config.yaml
head_dim: 128
intermediate_size: 3584
norm_place: "pre"
bias: "none"
init: "normal"
final_lr_fraction: 0.05
batch_tokens: [65536, 131072, 262144]
Each number is 128 + 24 x the weight over its row's rms, rounded and kept within 0 to 255. Layers, rows and columns count from 0. The size above them is the row's rms in percent of the matrix's.

# layer 2 MLP up, 3584x896, rms 0.0451, rows 2231-2283, columns 384-447
size [103 101 100  99 100 104  99  95 102 107 100 105 107 103 101 101 106 109 107 102 103  98 109 112 107 104  93  99 104 106  98 100 101 107  97 102  97 101  41 105 105 108 106  93 103  99 102 105 105 104  90  93 103]
[[125 168 128 145 117 146 186 116 175 123 141 155 154 109 159 107 101 131 168 143 132 141 179  81 142 128 130 101 154 161 117 128 120  91 134 130  96 190 174 142 100 123 115 124 116  94 154 145  80 138 130 136 120 103 121 171 108  99 109 137  96 115 106 123]
 [126 155  72 135 138  70 102 142 119 120 103 129 149 162 173  98  64 173 105 127 153 125 114  74 152 131 179 127 197 120  79 129 108 140 103  80 133 157 144  84 124 170 148 129  91 118 119 121 116 117 135 174 181  93 118 122 147 122 113 100 126  67  90 125]
 [115 160 140 105 109  90 142 170 118 142 104 127  95 112 130 139  99  92 125 102 122 116 151 106  84 100 141 143 120 115 181 104 145 131 158 108 107 114 121 115 168 129 126 104 115 123 140 132 143  81 137 159 159 132 150 129 125  81 113 164 134 129  97 138]
 [119 125  76 137 125 156 118 126  87 119 103 171 121  96 141 153 131 152 154 117 113 119 139  96 143 128 142  75 139 100 133 137 132 138 148 130 103 122 121 132 130 164 108 140 108 134 146 119 160 144 139 136 151 112 117 131  95 155 117 125 106 100 140 107]
 [126 122 118 125 110  95 127 125 124 125 128 114 128 118 147 117 116 149 149 111 115  90 143 164 100 162 154 107 129 120 136 132 130 140 123 107  93 106 116 129 127 141 118  76 145  95 119 138 144 144 144  97 155  94 101 102 119  79  63 145 121 154  82 108]
 [149 143 149  99 101 152 122 157 129 121 135 134 168 124 142 104  85 135 151 105 122 139 183 155 120 158 148 120 163 109 166 138  98 174 142 140 118 157  93 158 132 139 125 149 171 168 135 152 142 148 140 105 162 148 121 109 101 146  90 152 103 146 136 144]
 [106 134 141 140 177 107 121 125 148 126  87  98 103 172 122 117 127  84 153  99 100 147 113 116 141 159 148 147 129 117 120 115 110 127 137 128 110  92 131 126 137 131 138 185 153 154 144 144 135 165  79 149 108 115 105 123 162 132 135 138 120 167 116 114]
 [105 150 111 137 160 113 148  84 118 116 110 103 164 156 151 123 123 128 117 151 130 118 122 132 160 124 134  75 106 135 127 137 113  88 140 105 126 170 133 134 151 108 146 153 120 123 101 138 167 132 132 134 153 136 142 146 107 143 119 136 139 117 158 118]
 [113 156 199 146 111  92 145 101 163  92  67 137 133 129 117 140 112 135 137 144 129 148 121 142  95 142 145 159 128 130  90  88  96 132 102  98 129 140 166 131 109 116 133 125 133 156 136 169 139 133 131 137 149  80 103 132 142  92 176 161 110 137 120 132]
 [116 130 108 141 138 132 133 151 165 149 109 141 130 141 106 113 124 157 133 140 158 103 126 108 155 149 115 141 107 179  83 100  78 118 129 120 123 135 162 129 177 129 127 124  99 129 118 145 160 134 145 156 136 112 129 100 126 103 167 113 135 104 152 123]
 [116  94 127 111 104 132 121 129 172 127 158 154 132 107 117 185 102 121  57  91 108 120 213 107 157 152 116 104 116 135 132 119 143  89 133 126 119 131 120 170 151  94  98 114 141 122 176 136  84 109 141 139 167 145 121 112 102 120 137 148 131 122 137 144]
 [120  58 114 165 101 164 127 134 135 183 128 123 110 129 121 164 111 128 156 127 135 124 141 176 109 115 110 119 129 116 146 112 123 171 134 102  84 139 129 112 105  94 111 143 134 120 156 162 134 167  94 127 157  94 109  94 130  55 134 175 146 156 126 118]
 [134 171  83 121 125 102 148 141 110 116 135 142 153 118  90 146 104 101 143 171 169  77 118 136 126 121 155 118 122 138 156 103 105 138  78 157 112 155 139 126 164 130  97 142 113  89 124 157 102  66 134 128  88 121 108 134 111 154  87 112 147 137 145 132]
 [107 154 107 150 117 117 129 125 106 129 142 116 131 154 126 132  88 133 140 141 150 146 166 150 156 128 163 140 119 110 105  96 108  63  93 146 120 138 137 106 153 123 135 133 143 100 174 133 131 101 113 139 127  97  79 110 132 138 120 115 113 146 132 126]
 [138  97 168 145 108  87 155 164 102 133 120 142 130 112  95 147  78 126 122  96 117 110 113 117 139 123 112 136 100 130 148 122 152 104 126 146 110 143 146 118 130 163 169 152 166 127 117 157 125 116 140 140 154 128 116  99 115 158  89 118 140 166  96 125]
 [122 150  72 122 115 111 128 132 168 122 125 125 193 113  98 145 103 140 135 117 159 132 125 103 135 166 133 148 138 131 151 130  85 149 109 132 133 122 172 141 106 132 152 116 116 123 134 182 104 109 126  97 124 151 154 142 125 120 104  64 138 133 121 113]
 [125 165 115 147 141 111 108 135 153 114 109 162 144 106 112 143 129 148 102 124 161  99 127 161 111 155  79 140 110 109 134 108 123  86 105  97 114 114 137 145 125 137 149  94 111 113  66 134 141  90 175 153 157 135 102 140  93 137 118 135  83 108 125  78]
 [106 146 155 176  99 113 134 173 126 154 120 152 138 133 129 151 141 138 164 172 167 125 165  86 132 147 189  67 137 107 123 110 157 144 122 149 123 154 117 140 115 128 114 108  79 171 103 116 125 135 133 159  99 145 107 113 152 143 117 123  98 171 101  89]
 [106 142  99 157 119 107  98 139 137 151 103 131 125 111  87 150 146 146 111 124 128  83 114  71 104 135 148 141 155 107 150 114 115 110 170 136 128 182 157 140 148 186 130 135 121 101 116 108 147 128 140 133 138 139 136  96  66 123 115 113  99 100  71 126]
 [128 160 116 114 116 108 148 114 152 135 153  93 120 164 118 147 118 161 141 138 127 147 112 101 122 144 122 145 116 124 146 124 111 122 121  71  96 122 141 131 107 134  95 105 145 121 140 183 123 151 152 133 118  95 109  90 178  96  83 174 137 137 127 121]
 [128 130 142 145 152 139 121 135 123 133 133 132 150 161 108  94 130  98 130 156 118 132 131 116 151 161 136 128 112 122  95 129 104 160 118 135 135 143 201 130  94 160 129  73 122 135 112  83 139 147 131 133 108 118  97 141 147 114 121 138 164 113 132  85]
 [132  91 111  97 114 147 117 126 132 132 130 121 117 117 151 113 127 132 152 149 127 102 134 146  99 150 126 112 114 119 147 118 133 131 137  75 137  92 140 101 147 126 109  91  71 154 106 109 140 125 126  77  77 143 103 134 169 116 133 142 138 131 149 108]
 [114 107 163 185 122 153 110  86 133 108 128 118 119 127 132 138 143 115 111 141 119 155  99 131 158 142 101 119 166 144 121 104 114 144 123 123 121 132 103 120 210  93 158 150 131 142 122 141 155 147 149 129 170  98 118 135 152 145 149 132 104 148 131 141]
 [145  89 129 126 119 128 138 124 127 142  98 137 161  99 109 137 126  81 155 145 154 101 112 125 146 113 155 130 133 140 137 167 139 149 144 138 109 104 135 131 129 114 153 101 115 112 168 119 157 159 148 150 119 170 116 108 133 146 168 112 134 100 129 124]
 [ 89 128 155 185 116 126 103 132 137 129 134 153 105 117 157 125 118 138  87 144 147  99 126  96 129 149 106 125 143 107 163 110  74 124 134 118 115 154 130 142 140 150 164 137  63 107 169 176 122 131 136 117 139 129 121 146 114 142 127  68  98 115 115 112]
 [120  71 121 121 124 160 105  81 127 192 120 120 180 137  91  98 149 178 147 109 127 119  98 164 113 124 119 118 144 124 149 137 133  74  80 107 139 157 151  99 110 110 117 143 142 158 147 157 109 154 137 122 149 130 116 156 125  68 128 189 104 130 112  94]
 [116 124 123 144 135 104 117 100 111  99 147 160 108 155 140 133 122 112 145 177 131 164 150  94 185 119 125 118 133 111 131 148 103 117 136  90 129 142 148 122 125 116 141 155 166  50 106 106 108 135  87 171 106 136  96 146  79 136 190 123  97 121 122  96]
 [105 163 117 162 132 112 126 157 114 149 112 174 126 179 109 103 113 129  86 164 148 132 142 106 147  92 146  88 131 135 159  91 167 136 119 138 162 151 152 162 132 174 133 145 119 130 134 100 107 104 108 124 123 155 111 137 112 156 113  99 112 175 122 113]
 [152  95 153 129 166 136 143 117 163 111  70 153 116 153 102 134 124 119 115 160 127 110 112 109 125  91 135 132 164 128 117  98 128 141 129  94 148 117 165 141 105 104 130 112 131 122 122 149 122 123 107 110 138 147 129 160 104  91 142  96  86 121 122 141]
 [130 147  95 157 163 139 106 144 125 124  99 165 111 100  92 141 150 124 121 136 134 137 129 122 112 133 111 152 122 123 139 134 124 129 128 130 131 129 129 144 144 142 140 136 122 142  89  76 139 104 158 147 151 114 117 174 122 130  66 101 133 110 139 116]
 [127 117 157 135 166 114 129 160 118 132 118 164  96 114 132 121 145  98 133 166 135 114 178 142  91 115 123 157 139 126  89 144 141 139 206 116 129  93 143 127 126 110 117 110 124 159 125 123 147 102 156 109  87 122 166  88 111  83 111 122 153 126 112 107]
 [121 182 140 131 170 155 171 180 107 136 134 166 160 134 142 107 134 167 137 120 141 127 134 114 152 147 159  86 126  80 130 123  77 126 116 132 117 141 113  94 106 126  91 160 164 107 131 167 148 143 143 135 150 167 125 110 109 142 105 175 109 121 134 174]
 [126 160 103 120 138 116  95 115 108 134 139 111 148 167 109 114 175 174 151 119 156 124 104 125 137 131 123 126 169 121 166 107 156 159 159 103  96 176 175 133 186 115 170 130  52 104 101 155 131 101 167 115 148 127 134 110 122 130  97 117 130 119 182 119]
 [122 102 144 135 115 119 201 148 169  91 134 156 131  99 129 102  98 108 180 149 129 133 133 110 149 153 133 134 127 144 122 136 120 168 121  93 126  89 151 144 147 124 127 134 151 107 140 133 157  99  89 111 161 126 110 115 119 118 111 179 138 160 126 139]
 [100 100 141  84  86  75 159 104 151 185  76 127 127 160 157 142 117 138  69 117 159 111 156 125  93 143 169  89 182 143 117 136  94 129 121 111 104 112 129 160 164 126  89 125 110 165  74 118 156 110 106 105 140 123  96 110 108 108  75 154 143 140  96 128]
 [ 94 134 124 145 182  88  84 117 154 144  87 125 120 139 120 111 135 178  97 121 127 147 131 143 127 182 143 129 117 139 118 115 146 179 115 139 128 121 158  80 144  89 133 125 139 122 112 116 101  75 144 113 111  82 107 164 148 129 101 123  97 132 129  89]
 [143  86 113 160  76  89 139 136 137 116  92 167 112 136 142 148 102  82 112 146 139 157 117 123 150 116 140  75 109 141 142 103 136 114 104 148  85 175 129 133 123 119 162 123 165  89 195 114 101 127 125 136 136 132 115 105 124  66 111 145 144 181 127 145]
 [ 82 167 121 138 151 111 114 153 112 103 101 109 142 123 126  97 151  93  91 143 130 111 132 132 115 137 141 158 123 142 151 125  95 124 164 119 115 147 145 117  93 143 114 101 152 132 138 110 111 129  90 114 117 136  82 143 164 159 127 118 141 149 157 136]
 [143 149 117 111 130 128 162 105 156 160 135 121 138 126 132 147 114  86  98 157 122 145 147  94  98 127 119 126 151 121 131  72  80 143 127  95 108 145 134  88 183 133 111 116 112 132 103 150  80 116 108 113 156  82 102 136  99  92 117 140 132 155 131 117]
 [109 136 131 136 117 126 129 115 157 120 123 116 148 137 125 114  55 139 109  99 106 111 110 118 141  90 136 103 107 147 178 127 139 145 134 167 102 166 155 144 128 182 123 149 111 146 169 100 158 139  98  78 112 133 130 104 108  71 127 164 127 143 157 143]
 [124  85 116 122 154  72 118 146 117 142 141 119 107 140  77 106 137 174 100 139 111 118 112  97 135 155  90 128 141  92  79 151 133 144 163 136 137 123 169 174  91 161 152  91 100 154 123 140 165 125  96 159 129 126 119  74 127 109 106 110 170 127 144 123]
 [ 63 131 144 116 123 129 149  85 130 168  83 123 115 115 114  94 128 107 153 128 154 123 121 129 173 117 136 140 118 145 144 123 145 119 143 116 127 111 108 135 135 155 155 144 103 116 149 157 152  88 128 130 131 133  93 138 120 111 161 132 145 134 122 156]
 [112 122  87 114 168 112 105 158 124 156 158 139 129 153 130 160 132 168 118 134 129  95 114 138 111 112 133 141 128 155 147 113 124 123 111 112 137 116 145 102 105 157 148 133  74 107  93 130 117 173 132 152 107 129 127 135 151 109 106 133 130  89 129 128]
 [148 164  90 106 107 151 155 109 149 153 145 147 129 109 101 162  49 161 106 139 111 124 120 133 140 166 138 113 126 153 123 124 137 134 143 147 127 134 139 139 154  89 104 133 139 127 168 180 122 116 134 104 162 119 132 113 116 109 109 153  68 155 102 124]
 [105 118 107 158 161 143 152 111 150 112  97 122 153 149  89 122 125 133 154 149 115 103 117 108 137 155  97 120 125 119 155 109  83 126 105 133 112 132 117 111 140 109  75 163 121  96 129 161 118  87 130 114 186  60 137 120 119 149 165 129  92 118 149 144]
 [ 94 169 138 137 147 119 179  91 114 153 126 161 118 114 114 122 183 128 145 119 169  91 151 124 170 159 164 108  94 150 112 130 107 143  94 135 131 175 127 130 152 122 111 145 112 135 130 125 126  68 137 106 125  84 104 150 134 120 132 152 120 126 166 130]
 [117 142 131 144 139 129 150 122 173 147 138  96 157  89  86 167 119 154 144 102 145 112 160  83 171 177 107 144 143 137 151 100 129 130 140 103 162 139 129 101 118 115 110 101 120  96 118 147 153 139 135 115 139  79  92 131 135 114 133 133 114 132 119 102]
 [ 69 132 135 149 124 105 137 117 151 129 160 106 109 118 104 138 108 124 145 146 135 103 116 161 136 142  80 147 124 114 168 121 151 149 143 130 117 112 121 118 137 148 109 109 132 157 117 155 125 121 156 113 108 129  96 167 136 116 163 132 154 134 127 118]
 [111 148 141 129 140 122 145 147 139 104  89 116 152 131  89 130 133 107  69 122 142 137 145 141 127 120 152 166 128  96 108 152 105 127 164 115 133 126 123 118 146 135 118 135 139 149  92 142 107 176 161  83 172 141  99 150 133 159 178  99 109  92 119  76]
 [125 100  90 123 127  80 113 133 117 120 165 115 112 130 106 150 130 121 136 119 114 140 146  85 115  74 121 133 129 104 117  99 147 146 119 137 128 109 102 156 108 131 101 105 122  78  76 130  96  92 127 146 121 140 147 124 134 104 157 120 145 144 123 125]
 [140 138 134 140 139 112 153 147 163 143 103 128 119 113 115 112  68 122 115 124 140 113 157  85 122 170 130  98  92 169 147 121 133 101 122 123 116 134 168 133 147 135 117  97 159 132 138 114 150 115 124 112 174 121 134 113 176 102 165  92  95 141  87 108]
 [105 124  99 136 114 111  99 115 117 161 109 131 153 183 151 145 138 135 131 139 108 125 103 141 147 166 128 113  91 123 160 163 111 141 167  83 109 147  91 111 136 105 150 148  96 122 138 169 159 124 185 112 140 114  95 144 130  87 145 188 120 142 103 131]
 [135 148 100 121 141 117 151  99 131 168 129 128 125 180 121 176 152 105 145 125 165 143 116 150 157 144 112 143 124 107 138 108 157 132 118  76  93  86  96 108 120 106 104 161 166 130  68 129 121 114 163 124 109 150 130 103 141  94 112 162 136 108 144 130]]
# layer 2 MLP down (transposed), 3584x896, rms 0.0416, rows 2231-2282, columns 384-447
size [103 102 100 101 101 106  99  94 102 104  99 105 106 104 101 100 106 108 108 101 103  99 108 109 102 104  90  97 105 107 100  98 104 107  98 106  98 103  31 103 106 106 106  96 104  93 102 104 104 104  88  92]
[[166 110  84 138  90 119 113 161  71 170  93  97 137 121 130 133 142 191 107 132 108 123 126 155 145 136  84 149 117 160  95  73 180 102  91 146 158  95 178 145 130 145 121  99 131 158  92 112 146 170 102 130 111 116 118 147 160 124 139 122 121 148 108 130]
 [120 137 153 175 111 126 164  91 127 184 147 129 198 140 104 162 114 114 150 176 177 150 102  94  99  83 159 129 204 123 139 151 127 168 106 135 146 105 107  79 117  23 136 150  88 153 130 102 151 125 131 118 180 111 167 161 146 109 112 115 158 152 123 149]
 [110 153 183 114 113 152 116 144 113 122 122 111 158 115 136 119 153 102 181 106 144 135 143 119 117 124 138 157 103 118 157  99 132 145 119 149 114 119 126  85 145 123 110 133 123 107 140 136 169 144 123 109 137 151 125 161 141 162  78 115 112 129 119 111]
 [129 108 134  58 109 143 150 147 110 130 165 130 121 148 134 116 129 105 135 116  86 116 166 121 145 124 149 117 126 138 123 170 163 145 137 119 148 120  88  94 144 158 139 126 165 159 177 101  89 144 127 108 102 156 146 157 174 160 147  78 108 159 114 153]
 [159 160 122 122 134 146 169 129 122 138 116 117 157 146 154 140 155 114 143  98 150 122 128  74 139 189 148 128 134 117 103  95 143 106 162  98 109 143 111 137 159 154 139 133 106 134 147 157  82 114 159 121 143 151 120  82 115  98 103 124 139 204 111  95]
 [126 150 125 138 124 143 160 128 149 134 121 136 141 114 160 125 179 144 134 116  91 130 153 114 142  82 124 126 172 141 121 154 105 144 145 156 133  96 140 115 113 113 158  98 127 123 142 113 153 134 130 117 158 147 151 101 113 124 120 135 119 110 116 138]
 [ 94 109 108 114 145 114 130 126 140 128 166 124 171 110 126 127 153  88 121 127 162 117  67 115 155 127  90 132 125 145 141 123 128 123 149 119 117  88 146  95 141 128 150 127 133 149 111 108 136 112 136 138 155 135 170 130 167 123 107 112 123 124 147 106]
 [ 82 108 118 145 100 138  59 140 116 172 130 133 166 127 113 134 178 109 138 138 118  89 155 110 112 129  75 148 112 115 117  92 120 122 135  91 131 181  90 155 136 129 123 114 115 122  94 120 101 139 104  91 120  89 104 156 143 124 126 143  89 171  99 107]
 [132 131 102 135 162 140 102 109 134 159 148 102 123 131 135 106 120  41 135 179 119 110 152 108 120 109 100 133 138 115 118 148 140 104 102 118 139 140 162 178  57 133 130  73 117  99 143 144 115 162 133 151 117 164 151 121 128 118 132 119 121 133 110 108]
 [122 140 170 130 135 134 150 148 141 115 138  66 119 118 132 105  80 114 157 118 129 119 135 153  92 141 142 139 116 118 111 127  85 100 132  78 114 147 130 117 121 113 158  96  97 122 129 133 115 138 162  78 141 127 126 124 142 141 135 123 151 149 147  85]
 [121 110 156 154 123 117  98 164  96 151 125 143 127 126 139 111 165 120 109 132 170 135 110 140 131 157 102 131 131 119 126 120 138 137 116 138  86 123 135  44 105 138 146  67  98  76 142 141  91 155 139 130 115  89 153 117 162 112 119 151 146 115 146  95]
 [151 109 111 125  95 153 130 131 124 127 181 109  46  95 133 117 168 106 138 133 125 139  98 105 175 121 123 121 150 138 121 128 126 121 112  97 119 133 118  93 112 164 108 114 141 129 156  91 125 138 164 140 141 140 104 142  85 114 143 183 150 107 119 119]
 [123 102 137 119 127  80  86  81 116  86 153 110 120 142 115 134 123 149 109 160 163 114  78 113 105 119 133  90 109 142  95 101 113  89  89 126  92 118  88 139 143  96  83 115 137 120 114 131  96 139 130 141  98 157 104 124 101 149 113  99 166 121 129 141]
 [153 155 105 116 132 125 110 147 122 162 101 118  81  64 140 138 139 135 165 132 150 143 117  72 138  84 126 151 103 117 117 173 139  77 106 103 110 145 189 116 165 104 136 138 128 105 112  80 112  98  96 163 124 129 113 123 113 124 113 112 135 119 143 134]
 [112 102 165 165  72 126 175 140 142  98 162 133 160 129  83 116 118 114 126 140  91 138 137 128 111 128 110 118 111 152 120 118 161 137 147 163  91 111 119 134 110 151 158 160 162 132 166 103 147 134 131 104  86  88  82 102 135 141  93 134 197 158 153 123]
 [ 70 143 106 167 139  80 158 116 121  95  76  75 125 103 165 139 160  81 116 148 167 164 153 143 163 130  90 120  80 121 155 151 143  96 107 110 109 120 104 115 136 124 127 119 127 149 141 107 167 136  98 162 132 154 138 119 192 164 129 116 163 141 109 124]
 [139 152  98 145 129 178 151 182 120  92 179 120 117 149 117  88 126  93  83 113 138 131 122 113 144 122 114 147  99 149 135 134  91 120 108 128  86  84 121  90 163 142 133 203  72 126 147 143 118 145 134 150 104 109  98 183  99 152 183 127  97 111  94 145]
 [114  97 149 165 133 144 167 140 147 149 145 103 102 122 110 133 126  77 147 109 124 135 156 120 102 153 103 104 126 108 127 147 140 139 142 128 173  87 150 142 109 125  99 103  84 153 130 126 125 142 134 107  76 164 181 121 124  98 195 123 119 140 122 105]
 [111 127 131 128 102 157 111  95 130 152 123 163 182 158 130 199 119 112 123 100  96 139 132  97 135 157 141 123 132 183 110 120 113 133 117 155 122 129 109 132 136 141 182 109 100 123 150  98 113 162 119  89 152 157 123 109 133 169 179  93 134 137 143 112]
 [120 149 129  95 160 116 145  99 130 162 122 106  96 131 101 156 151 120 137  72 122  91 126 161 109 108  97 149  82  98  98 143 139 119 115 113 172 104 111 104 129 121  94 160 166 159 124 155 151 124 116 149 130 168 136 126 111 106 133 165 144 153 105 155]
 [139 160  77 134 162 104 144 144 167 132 126  98 146 154 167 138  90 112 123 137  97 150 143  89 135 125 155 160 137 130  88 141 135 132 148 124 148 102 144 129  80 147 158 100  99 128 127 121 114 145 114 179 134 125 129  89 149 103 141 150 122 118 106 161]
 [111 135  80 136 126 149 125 154 147 122 113 163 104  97 101 102 181 114 138 132 145 131  89 163 107 122 127 134 109 111 132 125 189 183 139 162 155 122 112 139 128 129 106  97 105 150 149  99 181 141 128 100 145 117 110 166 111 146 149 156 136 147 137 134]
 [125 107 134 160 117 128 175 124 118 114 139 111 101 114 122 125  91 124 154 133 114 109 146 141  96 131 142 182 145 163 128 155 133 113 117 157  98 104 138 153 173 148 116 128 152  83 154 157 148 137 139 175 122 136 142 103  95 104 170 123 123 103 131 114]
 [107 100 133 122 125 112 118 137 146 116  97 105  75 133 173 147 167 135 135 121 189 119  95 108  99 103 141 145 132 158 116 127 147 130 148 140  99 158 138 148 129 163 111 128 153 142 115 138 140 128 112 115 143 113  87 126 140 132 130 146 143 158 134 139]
 [127 123 140 124 150 163 131 127 166 149 168 142 142 139 121 122 128 158  99 141 119  96 109 162 139 109  95 150 141 136 141 116 148  85 120 127 110 179 172 142 160 117 159 131 173 100 155 132 113 131 119 102 153 121 145 135 155  70 178 139 121 160 162 158]
 [107  83 170 156 138 116 120 125 150 115 140 144 147 135 107 143 131 143 127 125 144 120 135 139 118 133 147 126 104 150 140 143 144 106 111 119 141 148 118  92  96 120 135 135 148 149 123 127 138 162  93 104 120 128 144 168 109 124 125 138 158 102 111 153]
 [113 105  93 102 145 127 131 144 128 155 128  96 129 144 115 150 139 138 114 116 134 111 110 155 141 158 147 123 120 132 120 134 108 154 152 130 116 121 148 137 108 157 149 113  90 172 167 190  97 114 142 122 140 128 149 112 160 114  98 114 103 134 140 139]
 [122 126 151  92  88 152 103 126  98 131 213 110  90 166  94 115 112 128  99 122 113 106 118 169 172 142 123 177 152 124 121 138 121  77 129 132 145  99 133  96 116 151 137 133 128 103 128 113 115  95 136 137 122 154 156 110 129 158 177 112  67 129 139 105]
 [107 100 109 106 141 118 131 135 140 160 138 104 170 118 101 127 112  94 132 131 135 114 103 125 107 165 128 128 151 160 122 120 133 143 102 105 140 100 100 140 152 137 103 117 156  75  87 141 137 125  77 109  98 111 165 158 142 135 117 118 145 124 144 147]
 [134 119 109 128 149 124 109  99 111 100 103 118  97  88 171 120  89 159 168 135 120 151 100 179 101 134  92 165 157 126 133 103 141 109 107 105  84 109 118 118 140 144 163 136 168 123 114  93 139 132 143 128  84 120 123  99 152 135 165 129 125 134 147  86]
 [137 106 131  88 106 136 152  86 101 122 134 151 117 102 105 126 138 163 101 115 150 139 175  84 101 136 148 126 135 118 154 146 121 151 145 137 111 128 116  59 121 157 161 159 171 105  97 123 134 106 121 141 105 112 101 123 147 127  93 109 104 112  99 142]
 [ 97 150 124 115 138 115 123  98  95 132 125  83 133 161 116  96 120 103 127  99 140 120 191  98  90 126 132 107 185 118 129 133 173 115 134 133 148 106 138 142 112 104 155  99 152 115 136 139 109 142 159 100 158 174 153 122 160 115 115  76 125 133 128 141]
 [111  90  92 161 126 139 155 129 123 108 117 120  88 131 132 159 149 129 137 132 120 125  61 126  94 135 110 142 136  84 174 121  90 103 158 139 117 112 130 123 123 169 123 152 145 110 163 138 126 101 145 109 116 168 173 127 172 140  80 109 119 143 145  87]
 [119 143 116 183 115 154 134 142  95 137  76 123 139 116  94 159 147 131 111 124 148 171 113 141  89 132  93 135  72 117  98 164 142 145 183  79 124 120 160 112 121 107 148 130 153  98 124 130 155 154 140 162 142 162 137 115 131 138 149 120 145  87 126 151]
 [150 146 145 113 135 152 146 119 118 117 116 156 183 140  82  90 141 140 155 163 159 163 138 118 183 152 143 172 156  89 142 173 127 115 121 111 129 111 140 130  96 137 101 150 124 129 138 138 115  87 116 168 137 155 150 112 152 147 126 130 126 114 130 140]
 [110 104 107 134 161 123 131 110 132 142 129 109 134 122  76 171 154 141  71 140 140  75 110 126 136 105 117  99 149 115 160 125 106 127 138 166 123 108 149 144 124 106 104  92 125 140 107 144 102 132 131  72 103 101 153 123 116 123 163 149 146 168  94 121]
 [132 111 113 115 119 114 130 123 112 119 174 144 163 126 174 120 133 121 177 133 144 104 126  97 124 145 118 106 121 141 149 145 158  96 128 148 123 101 149 154 115 116 111 147 109  71 142 106 127 140 123  88 165 131 174 140 153 109 124 135 107  92 122  73]
 [ 91 166 120 149 118 100 158 133 113 134 125 107 176 110 102 192 137 125 147 143 140 109  95 171 138 117 142 118  80 148 143  88 107 107 142 144 144  93  98  62 145 128 117 118 174 136 115  83 128 113 134 121  89 132 141 130 105 138 100 130 142 151 100 132]
 [174 127 101  98  94 133  68 137 132 159 143  74 131 114 125 110 156  83  76 115 127 105  97 144 120 115 116  92 108 128 127 151 133 145 144 169 163 117 162 130 145 146 126 122 112 130 101 127 117 164 145 113 155 161 158 122 136 119 126 157  97  58 124 145]
 [129 143 113 121 135 108 114 130 145 137 135  77 121 120 104 101  55  92 138  86 122 132 105 123 146 154 143 150 111 181 117 135 142 105 161  98 154  72 102 118 154  98 155 153 125 154  94 113 135 125 116 112 114  92 138 113 130 115  87 107 142 124 135 146]
 [122 101 130 132 118  99 131 120 115 114 142 165 138 164  84 133 120 110 117 156 121 125 121 130 110 134 127 112 144 114 125 157 157 189 125  97 104 126 129 129 118 103 128 140 126 162 116 155 106 157 181  96 133 130 147  78  97 132  95 135 165 104 158 150]
 [155 136 140 159 140 100  86 108 149 123 147 114 111 116 124 165 143 102 122  98 157 140 103 143  81 140 120 155 138 180  90 121 194 103 105 164 108 100 106 157 109 127 201 185 150 125 132 154 161 150 141 125 105 141 161 129 120 154 174 115 148  97 107 133]
 [147 118 145 103 119 161 102 144 155 127 123 133 101 117 125 171 141 117 110 137 168 113 143 113 150 144 122 139 158 110 104  99  64 113 145 120 164 130 148 151 120 174 155 124 159  97 127 123 108 136 119 123 139 106 131 133 152 158 104 136 125  73 134 137]
 [121 161 103 159 121  64 148  82 131 160  82 104 137 176 164 154 119 112  83 110 154 111 126 155 184 150  91 112 107  91 119 142 135 113 141 125 165 105  97 157  80 111 128 113 117 165 133 115 150 156 126 133 141  91 138 128  78 130 147 119 139 141 121 159]
 [174 119  80 103 129  88 132 142  94 144 108 150 139 152  81  74 124 130 130  83 119 136 111 109 143 140 145 134 104 115  93 179 140 183 157 110 118 160 157 129 104 108 101 105  83 100 111 158 151 127 148 146 136 126 155 117 111 132 120 142 130 136 114 107]
 [ 99 142 122 165 137 151 132 138 168 157 135 100 145 131 152 143 151 126 125  96 116 142 145 127 139  70 129 152 132 105 159  79 134 134 110 127 101  79 103 126 144  97 103 138  94 134 127  84 150 118 140 143 115 119 102 151 167 108 117  77 119 122 140  94]
 [139 131 134  72 155 151 144 113  95 120 132 132 110 140 129  94 122 109 148  68 143  85 148 120 133  88 146 103 161 111 112 150 159 146 137 156 164 110 150 171 131 122 127  96  91 137 138 112 109 100 112 144 133  98 163  99 104 122 107  89 141 139 108 143]
 [104 160 117 122 187 125 107 129 118 101 113  96 157 117 172 161 117  92 180 149 153 144 131 125 157  98 105  79 113 175 126 223 139 114  96 135 141 141 128 102 137 161 121 109 151 110 133 117 149 131  92 119 165 105 104 115 111 167  96 120 173 108 136 120]
 [103 144 133 135 132 127 103 159 122 115 127 151 127  96 120 109  60 120 106 119 118 125  97 107 136 148 120 141  98  71 151 127 154  95 115 133 112 143  91 157 129 124 141 126 183 142 104 146 101 120 147 114 138 100 175 112 143 161 111 107 163  89 144 141]
 [133  75 123 151  87 118 152 116 159  77 156 149 126  96  48 151 165 102  76 124 140 176 122 130 104 105 122 129 116 150 108 133 130 132 129 134 102 156 160 130 165  92 101 130 147 107 114 114 121 129 110  86 100 132 208 112 111 154 111 134 170 134 113 112]
 [111 128 167  88 108 171 125 134 151 131  92 145 126 129 155  92 161 111 154 133  97 159 130 123 134 125 103 116  83  88 145 143 130 143 115  98 121 103  92 124 131 104 162 148 102 140 141 123 148 106 107 145 101 124  80  82 124 135 140 153 153 101 148 106]
 [176 116 160 118 149 103 129 132 112  81 149 129 121  94 130 109 104 151 124 107 152 121 106  92 135 130 156 147 146 133 128 113 141 150 131  98 123 113 138 117 129 137 107 161 144 110 116 147 118  82  74 152 148 169 143 145 119 145 133 147 148 158 145 142]]